Part of a small language model's weights: vocabulary 4096.
Each number is 128 + 24 x the weight over its row's rms, rounded and kept within 0 to 255. Layers, rows and columns count from 0. Numbers have three digits each. The size before them is the row's rms in percent of the matrix's.

# layer 4 MLP down (transposed), 896x224, rms 0.0953, rows 349-377, columns 0-111
104:118159126121116111085145128125122163139173185133146122129160101145170135139078121110110154093155108140129090164101168098159195114141124136110109152144130102101108141148121133146161153123154136134111100125199123151105114117112103163096142113152092115131140116109118128107113149198156119134145140163110117123133108157158104107127105143153
092:136097099082131125150136116154137145132130132132098143106105146156104125129113101092175144141096167095128123133114127143094095134122133129140119089163120146138107089111126090134101132130133166109086115113148125125179143121091193132142127139141174108121150132101143110161110118101129132104133073106094140114119098126137125142111044168163
097:142138121134146106090120128097113132118100120121134128166201158110064144175155105069134141151113144136136100102105091141110113163114137152135101130136142106153101117125152157130156163094133099129095134117111118123147134092155173108102139110106119186143129163104104134141148152122148095142115147136101111138122113168123133114177133142186
102:133120137144138095124133123102139104150157155182123091132111108125163134164124090138106176182107109088116091171145149130129172138131108105128133125130078170133086120157098122070142115111085108097156107121133159116122112130137162097135135110123133134095093102152118156141140139101094117144103144111152133180133082156130167122104145138140
101:129149112149152095077131136145159110123104139108133136121142092130128151172128117135109054089163133128111119143125169116190140127132109106125116125106167115141134139119148133150092151143144114117110133136150132147092139085151106134130117148113124137170099141101130121115125076126157193142133121094134110141158126123102111124107163157086
092:158181153115131093148116112082132147185109119090120116129157091108165119116145117142116129139131141140113135116160153123094106156159121132155101121101173135121146165161132122133120084123129111128075127141130126110152122111129089135159124137154146102111101164142166120182135102144089131105133127120151151134112172101163081069108141124129
096:096111152160101122147082101127121135141151117131150126138108138153093187174133105125100112125181132118127145109164150130112074115116154152172049113134127106159091158120152151121125106087179126121083096150123145161141119123102114159102085098136152169134138106108146111144128141105104152134120147100154131157152124103172177133133163128119
099:167108119182133111165065108142093120150099134093139111138137108179147166115123093160086087136132107098093107153105134138154111140117104145144147136123095151151124155111135150075100131131147143107132135144130123170178135087103111152096147110159154107124103130075153142143135112148120111099120101078080087106112118134110139111150135104094
094:125140094144126159123138116157130119104129122140130137125119104078105084151122106143100144137128071151143147135196142145127138145104143136147111164101169135094134092111160126121089115150080135141172127080101123119048122133119132121137102083100090097124140096128102154149113115118160136122099117077124141098119072124081111152145168132119
098:126120103102120104108122119121161122137152116142177117090105132168134168148119117151121120142115149172139139134144122142126118164126089127124123092166143146132121144129131156119105133151120141142116112098116157135158136108139119171158136098117167148106083114108111175146129110119109096127138113104089134158094098090077125088093103141098
096:093155107127156091159101141128124136121060105135139090127123157121124115148121133115108087133115129128174085167124122142166148169095135139138137140109124135141140149161180107089120148147133161130150149152086103139112113134172135121136124154132187110152108141143140126119134116127148142098116123155112104120104130167121085152146114143163
101:135069124148145144135143128161109136139119099131127162095104141088121184127146121115130105131133119139156143068182106139103133160125139156116117117170109121113111117100128135077137111122160136143134136124128153090147134151150131153118093136118113114120114123111088125183206100109113137131140104159137078119126141129094120110140127176135
095:122129133116101138159175113120132122135142138172143080126132092109144112157141142093128055139119136102116120100163118136130130064092131119161126139194094107127124161114141099140097086143100116129150111096161122132125151105111112137060105089135154133139106127118145151134161175121163095159130127169160141089158134097118100090125169126123
107:128105142154096091147109114159139132139152165113095159083146159167153134085113137152082117107135127116136123115160135126096140128147147109118111118165167144099109110115146124111077104133138123108077166081106101098096145163153173091139104118110138161117135079120120122158151165125124140130142103170078112137193101104128119129116080115103
093:129107135136118129187133104189139135138147128099169090105176135131134153154150187145143120149139151129172168149133114177135124106170104117125103152121113108133157158134082093126135095154136108119160111112131144152129114110104103103114120113140130116093101104093112111150123118120105106137135090126069169176112111122142153104138148108111
100:161154123138132166082122120115125145118140137128120132143118138105146164121089126131145117131178129120132148124117121082110143145109135143137094176137107100104145134125145105118182116151103107119156110127125127121059113103117078094116102140103129164141130158146147101091132166155158098153125142143164138136155137081190121187143154139173
101:119105122154117096158161168148129114178146129150154120107107165120138126104127135110158127128113091115113068116179109112167154128084084064102125109176120124130166144146134128149164144156132069120095118138124104146123118147156117143129132093152105151087087120118127116141158123079116110141091102123159147120134156130108117093129142124151
099:118152118118157141109131130147137112076098102119085098137121133147130132114149112138099124151130150126110167145144115096166151128099120108151115121151152158121131137115092159138089110146119106117160091099118146159146110104053138110130164116153110111126110143126118126118112111141109104128130140133101110168067140143111124150119159125075
103:119115144128112149134132119095111141166112160084116140150139111158163149103120129141154154137170133138109139152135115129140121134091125081107121135152137094104125145135140162124156118125079104132149158098080111116156118104133123125143132122115117132113092099143147097180130177131139137150110164122143105139128108136141106186172103168146
093:126097108140141169165140072166125132166132134103112063156137093117155123133143145126109126072147131104154137147124163137152076142147118191147114125168161147139134098108128088137163135094135109144111126133144131083109157067124147103089169116122121122139110141132164127115133150087143120118160143125122137129144112086149125142097141131125
093:108155139127128117148137127117154141140122156146134127128153149143128164119141141136141111138102115108140146127137135162118106125157123136175127125098132143152146084117142080146120141114108121104092113144128127138152114103091111132130139076127122132146105135138127130108138116163128146097168154095103150107141137111148158160144124195124
106:156134127117135138107143095131148112116132096120141132079109115155091107112141136148146136139142129168181100082172139165188126152123155161121134131116150112099118123160112124120159103126178143141110146109147131144129097105121120136121128143113113117132113132155108114138109106137187170122174120125146113127146133097102142129092139102146
099:115124102185166143106131099097117149129118104105118154136133085104117099163125178134119103132157081178132111115152147134123141078140080135106131164094165111102153155120103138170177105119148110146113099167176121131146118105120115110099143110111082098109123143134138106148135101098117096134123132137084129107147132108175128111110150136129
100:109080120146157108117118102101130115115146150146095115127137151134144128133130173144121125143135137175119172103155068099174153148112103130118133162096161104104123146112146149085140095094170126129156114112141125136146096141107123126155130160121129147094134176146122100156101116118107150108117139133164110090147063135140160141116093074125
100:130080111096122078114142075093127150145079115125120142114168149117081114139163145127133154139148145139175131118097088117117171128121143142159120138148156121114161119092095141142149083146114146119168106074089135122156093122104097100057146128088089106133137143093186169135130127146127113126114127141149095184131114129159170145117113135141
106:129154096136088097129149166099132121114172101133135139123143089128107121140116135117097123123169122121130115118163119121107109168109139154179137094096071120120110158137117135114111128085114128118145121151103115143137169139142164087146083072103113137127172147123165059197125161140119151121128099172155075098097148105102137192098133122130
096:156070136116094131120104100150077092129124121127125136133140153145079140080125139099091147142073137082108133134157193122168156134082123101127119115140171132103148112144073129128161105190109129149153146142141129091102118139163093141123062157152134149107156114128089114154155086110148103125130102113128117126124085109101110130117119128121
102:140121155115151118158132123116126099118098098144132139130121113090153097098154119133160119138120161132115170119080096123132131103145139132116173120115107108168181119159100108137127144171135115171145154115156142129107049074100102152088119114116104142150159124080144066133089120145089111146121112119104133127126159117136141156148113151123
100:147124133128101127106098141150129133080117123137158154104166178143079086116118128130190118148103126119141098107118136145129164116153180106165143151091143119163108144153144140137132113171125138158089129129112134143148128131166105165124074113162139154111146152121113115121120082149167076148086114119124137144094083104149127130134155134155
# layer 4 MLP up, 896x224, rms 0.105, rows 350-378, columns 0-111
093:146136127139134119110119171187120083149148119113127127143117170143114134176125069132131133108097093088152183148126106113140093089152112161141061124134118120180116152105117183109169149134118188153113139138122131144138084142152171150144112137146143114103109109143113142186126130160124115135151155156119129148128130126102136153120126127125
098:132155139145122131111145103115164114102086105136122132084116144149164124113156156144126108126098112127134165134131146080158168132145113130129121130154140121116110133101102147156100106158149104110186160105101154143123158135124105124155137139116155144101130146120111077152157088143141158086127143132136117134141105135122147146105137146120
101:133096129132091181110117113101124113181141123124124141138141138168146137124109112081129102138079101151135129095165096079108119138122077155089150111109104153111113134109132120143131146132118140139134128127195113123154129129128171131155127159127052070094168089107120152138138156111133083103152132140105141149143146150083098105112118141134
101:162091119140093142137120145141153102137125148139089138149160147158124172081142110124139153121100141109153141086155137133098071129160112107095125082161161131152142128148069144114140066144157089154063165108158160119112133169142136139103150096099114171122161163168134124153147158123126116161088104134105138124116162160144123101140114094166
097:137120160122136176122116149111145142180121131166090136133092159177146115127121089110141117148144135145143116124182130112145147115121177108149114122137139127129108171121116146147134078137150113123123107083145141128129133116090162139108098122107140137119095145157127134156152130121120104125117153140042083176157161122174160147110119080151
097:127098136117129149094103132136166149124120131159134153144103130143139155148112130102124094134119106140120105104132141168123139159146127113102130135132152199134127144102112127130118101113152128168128102128118115138096123153159102087149105149179134131133101145127072121148126126132111116139098153118110099112138134143155152122120117139123
095:128058126171136125140090094123109113161108112146136120134122108120089128145182109143100108100156074129117144112180169114180102112103138127098088089119129157115086120141132128127120102115109127110143152122115135140160124135112108139135136078125111122162112109119092108112118121122157129141118184139137153162131070134111154118154141156136
089:138136146138119140078145116118150100130136107160136118106148100119063137127102105117160105142153155156148081130166136122171141123116149143130098143110139115146132101101145153159151178138136125088089114119109138125119158131110104137164121126146075103086107137124092125095159118071182148123111173103087146100142159086106124120159107101109
099:149133155129106122135116156090117105076166091085151143154122147152119157123119125104142139126116163133131106138127089144150176175120144100110128159124101136133157116132160137135129106093091128127149131101130150136091116131164138101109137183172193145102139093092121158143131101127192159139152129118087076109156137129115111145120109163156
093:108134109112130140084079152134122097148121122163134167135148154145162136149119131119139098137123115125129093125131164111157102101115172167141085118126107107169110143119099134102150063127101100152148124118172104114133131115146125111157178137144137153117103144157142119176115075165158111142114181188114145144146150117120123138183120127142
100:093118143130101138152143100081126104124155071108093095113164119162166155156118126083186086119128132112119120123130118171134124122139127125077100141129113105167142121131123117133123124116113138135125170092154140077099132095137133131158124110115181108118145086146118128140147081135149112143094132165133116173174126123142107084171124171109
097:138114143139112127128136137142123093075112086088158117186172151139142139142144143130122104136095089111119118132154094134095132141120136132125100119169099116145158136129145124091159134095141076130096160063149117119121097155092115114087085123162111132137102135122109132124123111131133135127151101138157152131124053139133148146106134124094
108:080123148154126136062161139132151105096118142130156104104132172136140130123088150124105128129090162134134153087152135137143126130195086112101115115158125111142124095111142172119130160171117088095101149137108163102096149171118129124108143108105111118115154060162116147120132078124133113098161136150109119123143143125107164109123121124107
094:146155126126140165139148133103099116128115133117111158105133135131118072127158151128101154110157083105093172102139146151127132152149150131117098109135114116136111163113143103142151156136148117116165128138165146146164128116142055109136098135141092120111167091145146079136137120160125112104138186159078119134133111120137146138142109075180
100:154134129100081099109110085139121136109132120123111130123144133172146112130146128119113107161090110150135152129200120133140145088145142145110144106087138144104140145141127124125114124132091089145067135133107145147123102147152142103148152108100142079103161096106114102131110117131123120082160109108139128139104153118133144099170138093140
105:147127128136141130150143097115115129126095109136113125167153131148105107117108150111125118118103107116100120133122121097122204080119151125105074120143120128173152159117093156156128113132149135085131120177161177150132155171152109090171139169124163105120124117158128107118126106123145116071099115152115126148156146130142106087162160120101
096:139100114123099109111115132132108162142103097141117168120116130120128107097090117138134106134109120083149129106162155124134164120135140144111152092134152148166143094134200144124128090141161139150149114130141075129124150145102139148145149135139057132111119142100066126182133114108086106075104142101143127162127086119116150105120131130097
105:120144124184142131188099164105114119158141139177113118173109131135165143153067116111113123112127146096105083127170121142178128155114146150098104156130153082146107149099162128119114145134102160133127147100120127134120157147153110111118126160192134126140090094136145110102137131139163171172114185149048107119182131094096122143142119120114
097:112122192120119146110172108116093136124109142162142137155111117109069067091128125138152109114135138141118140123153140135128187136131117095135157137104071127151076109127178119100124090151142140126147135111149127157099127138123156130149087147129126173084128162131102136140127134103132173173164099108174170114178113123095166097144086147150
092:146117140102084137130110093104111153111131125184138100147171127139135156084117129142102120163157151124149161081138169109159141167159207142118136116093147152141107150102087141088143104131119131172141105144130170134134152115105099115154100159146130097134108130119115152143144133126122118124123142113141147140128126163126127095146151099157
102:116115174128090093103096149143161147147124119152104131099155111121096128122156100136226119101095096131134113081150114144136149123103131148118147129172112111116157110135137130100154083126165123130163122138143143130158129155126147164138090138170116140127126120138094107126141106134160169136187141119157136153178112152135137129150152132114
104:111116139133115161118134142117137126152174113141126175097134156154095070108165090149102140134123170081138128121198083121141104164174175148112136110147082130126084135106138106114115131146157110129182126132139150138088128152085114109111139122125122151119172133110135097115148111113120098113132134156141139150138121155145145143146082110138
103:090090135143111142113162112111142143140097148147124116159133147126105132123125133120108122118120130116129122106152100138172117132134088162162133103147125158138132112122136109140143153108114147155142105118128147146128086136161137118126101117142097135101172121122112131121106147121164120108149148089104109151101106134113145168140080081083
098:143121146127122111108104181151119146097149086117144129133133139133136145108160120167126151171169080098122110126121129131123153088176171138183134115161120158136111125126121122135122144147106094116142113125154143119078123194141086108124142158128147142122144123115105155145086128135169139154142133135117178099075083128138142139089111156099
110:114120140160138098162164151100092102112178151144108154120126155136080106146093135121134099124120144121141105139129148146113125127174138138151113091132158167123150163121131139123105144150108150151109155101099147185178145114138121115121087141106123186160152116138118077117160115136137083143127095120131123160124128102147130130127123132122
098:098121118133149133101144112099108123135140134119139157105142157137084122125100135107158086103085166093098150158178145144119120129128144130144105102151128167113109142109092138139118156169120120158107162121151141111128112141141154089169147156170120131120105066167096124178159091109124146078162141144136099125144085130108139122172115104120
097:110133139147130133091138128065126119065169126091131106137163133140118158131141151104180120132083108146085116118126096115151164162146123119095136139092131112139128111119172164125126094139096155162160124123128135148110095157114131118177073135132138085125151150109093124152144092119136132135142114109177133133125150181132157137102117146109
100:104118179170084165164116130097135137122130100120144137104098127152137123153128158100108103138175141103125120140120110157162144111141150195067136120150123131120106143139089108118129078147164135085118183100097115125140101148127129144160158115108110135137143151097106112102128130145137090072124107100148139171122130152125123080143106128131
105:138129103159097097092104126127102098151150110102135144149101133127136119136159126135133141134159075180130121123121136099143105104112135108130140101072114110137132120086167110093139126143120105140122135154153136161143107152139089095139078161098117126137141150119088086121130100137140148113089143129149085135132135108145143144140120112127